config.yaml
num_hidden_layers: 16
hidden_size: 192
num_attention_heads: 6
num_key_value_heads: 6
head_dim: 32
intermediate_size: 512
vocab_size: 16384
hidden_act: "geglu"
norm: "rmsnorm"
norm_place: "pre"
norm_eps: 1e-06
positions: "rope"
rope_theta: 20800.0
rope_fraction: 1.0
qk_norm: false
attn_scale: 0.177
bias: "none"
tie_word_embeddings: true
parallel_block: false
init: "normal"
init_std_qkv: 0.0318
init_std_o: 0.0
init_std_up: 0.0318
init_std_down: 0.0
optimizer: "adamw"
learning_rate: 0.00125
beta1: 0.95
beta2: 0.99
weight_decay: 0.0
lr_head: 0.00952
warmup_steps: 320
schedule: "wsd"
decay_fraction: 0.713
decay_shape: "linear"
final_lr_fraction: 0.0
batch_tokens: 32768
max_seq_len: 1024
doc_mask: true
train_tokens: 469600000
max_steps: 14332
dataset: "wikipedia_en"
Each number is 128 + 24 x the weight over its row's rms, rounded and kept within 0 to 255. Layers, rows and columns count from 0. The size above them is the row's rms in percent of the matrix's.

# layer 4 MLP down, 192x512, rms 0.0974, rows 109-129, columns 384-447
size [102  87  92  96 101  90  97  94  98  93  93  97 102  83  96 104  93 103 103 138 102]
[[133  61 120  75 109 128 138 106 114 145 124 124 116 132 125 109 106 143 116 129 106 138 110 138 157 102 105 153 108 136  90 152  85 152  87 151 126 134 140 111 127 166 116 124 150 123 127 134 112 149  69  96  86 130 126 125 190 146 157 120 158 153 102 106]
 [128  98  92 158 151 106 125 150 117 120 141 143 101 102 107 120 191 106  80 135 140 170 122  91 156 143 131 112 131 102 100 122 157 106 150 167 137  83 149 165 135 103 103 163 111 137 124 127 138 131 120 160 132  87 158 162 149 124  97 104 101 130 142 114]
 [129 154 169 113  84 106 152 120 149 117 116 115 136 119 131 133 113 150 111 145 120 128 132 114  97 164 123 158 117 154 131 118 158 144 124  92 121 119 144 148 133 100 136 146 124 132 139 112 129 125 161 119  92 108 138 142 113 137 150 136 147 142 129 122]
 [138 128 122 145 119 116 141 154  78 159 120 156 169 120 150 111 177 135 101 151 164 122 139 154 144 134 149 137 135 129  96 139 159 141 132 114 128 126 111 148 136  97 115 123  68  95 148 137  65 141 117 146 134 121 121 130 143 111 153 167 121 120 149  92]
 [119 138 156 123 125 128 125 184 126 148 149  89 113 129 138 151 150 173 141 108 171 127 154 158  93 148 115 134 162 127 146 149 136 115  82 139 136 134 124  97 100 121 161 177 104  90 157  97 151 127  99 144 130 147 115 119 142 147 140 115 107  92 129 153]
 [144  86 122 156 157 131 148 115 133 143 161 101 133 126  99  92 133 125 135 126 134  83 161 139  93 111 183 160 147 128 109 107 172 103 146 119 149  81 181 113 140 142 102 135 113 164 160 151 107 125 115 118 101  84 117 109 130 144  86 148 145 116  74 134]
 [163 119 132 128 133 160  78 120 119  79 141 131  74 156 123 166 127 138 165 139 100 182 129 124 123 142  95 117 141 116 180 124 136 135  98  79 142 132 147 108 121  69 140 102 104 156 142 142 114 130 123 157 139 131 143 102 145 128 101 123 144 132 129  89]
 [134 148 103 141 101 128 123 153 112 125 100 150 132 110 122 120 187 127 107 140 126 149 108 100 108 131 143 145 121 122 100 117 162 124 112 123 132 124 124  98 155 129 142  54 154 130  97 116  97 130 140 150  94 115 139 142 153 131 131 182 152 135 112  89]
 [106 148 160 167 167 135  88  85  90 162 149 145 152 130 111 115 153 152 126  97  90  91 111 133 135 123 145  79 119 169 120 137 134  88 164 107 100 140  91 119 160 126 132 126 127 134 122 113 121 150 147 105 130 113 125  96 114 116 135 160  88 132  92 149]
 [115 110  97 102  79 165 132 106 130 128 137 133 129 123 116 140 138 149 110 100 154 119  87 116 140 166 149 144 174 154 136 134 154 146 133 104 160 150  98 150 178 118 160 134 132 144  83 128  92 145 163 154 143 141 110 171 147 147 122 124 126  97 152 144]
 [111 135 142 140  90 162 168 126  86 120 121 164 136 108 123 109 176 128 154 136 125 160  97 112 110 132 121 117 169 120 137 138 139 151 113 150 124 118 113 102 151  89 149  87 169 125  92  91 122 126 128 123 106 147 110 149 128 125 155 160 124 153 161 123]
 [155 137 117 134  86 137 167 117  85 112 116 128 137 113 127 123 168 147 133 166 141 132 125 164 124  75 170 149 137  89 121 128 139 154 141 148  69 130 162 134 182 158 166 124 112 127 165 155  99 134 153 171 122 105 128  93 101 102 125 144 142  99 115 135]
 [102 116  60  93  98 138 147 105 102 120 128 113 121 116 132  99 100 174 143  93 106 134 125 125 145  86 123 128 127  95 164 144  86 147 130 123 103 148 139 183 151 166 125 130 179  99 151 119 175 133 137 122 136 115 140 133 113 100 140 120 145 141 138 104]
 [123 176 120 114 131 127 122 155 109  71 158 104 106 151 112 120 117 165 122 129 125 109 114 145 140 143 131  60 115 198 106 143 122 112 183 139 146 115 143 118 187 106 116 115 114 125 113 119 145 132  91 108 131 101 134 126 150 133 131 136 187 136 148 134]
 [ 71 132 137  86 204 139 152 147 129 133 153 117 130 114 130 134 128 126 125  84 131 129 175 173  61 146  96 104 122 114 129 120 143 132 116 145 147 109 149 133 104 153 108 129 154 137 133 134 133 147 177 156 136 138 120 136 144 115 112 140 130  79  93 134]
 [107 116  66 108 141 116 121 114 124 116 133 135 187 140 170 117 116 157 127 107 176 106 139 170 106 159 172 102  83 107 118 149 162 161 171 103 154 168 115 151 112 127 133  98 193 132 136 149 128 107 140 102 111 143 117 131 115 153 150 135 132 117 121 102]
 [145 125 151  89 101 138 113 106 127 121 126 148 134 140  98 156  99 133  88  75 142 100 149 114 145 123 129 132 118 124  94 137 124 170 176 155  91 119 145 106 105 135 107 118 148 134 116  94 144 100  86 127 115 138 105 121 129 143  81 152 128 159 166 112]
 [119 122  96 180 160 135  87 149 144 127 123 149 121 153 120  97 100 165 103 140 135 103  76 145 138 102  90 159  87  83 101 100 132 138 123 136 131 104 136 141 128 154 111 132 145 141 133 132 126 125 163 139 145 132 151 118  84 135  95 130 108 122 134 117]
 [144 101 137 141 110 148  93 127 106  96 108 129 144 137 126 183 110 157 114 124 117 155 157 117 115  91 140  85 124  97 145 147 123 112 124 134 136 108 170 113 122  66 104 134 168 167 143  90 161 122 130 146 105 123  93 115 135 164  74 142 119 155 147 123]
 [146 133 130 139 138 127 149 113 104 109 104 117 116 140 108 169 106 113 143 112 139 144 129 123 102 143 106 152 137  92  95 143  99 144 145 151 131 125 151 113 125 123 114 146 143 103 158 117 108 114 169 130 137 146  80 121 112 142 113  86 120 100 130 175]
 [143 112 111 112 112 101 147 126 140 127 108 170 127  97 148 158 147 142 110 141 177 144 140  95  96 165 108 153  93 100 159  74 162 139 113 122 107 170 171 163 124 157 135 165 138 132 106 110 173 104  94 141 109 134 188 107 123 133 171 134 144 155 141 121]]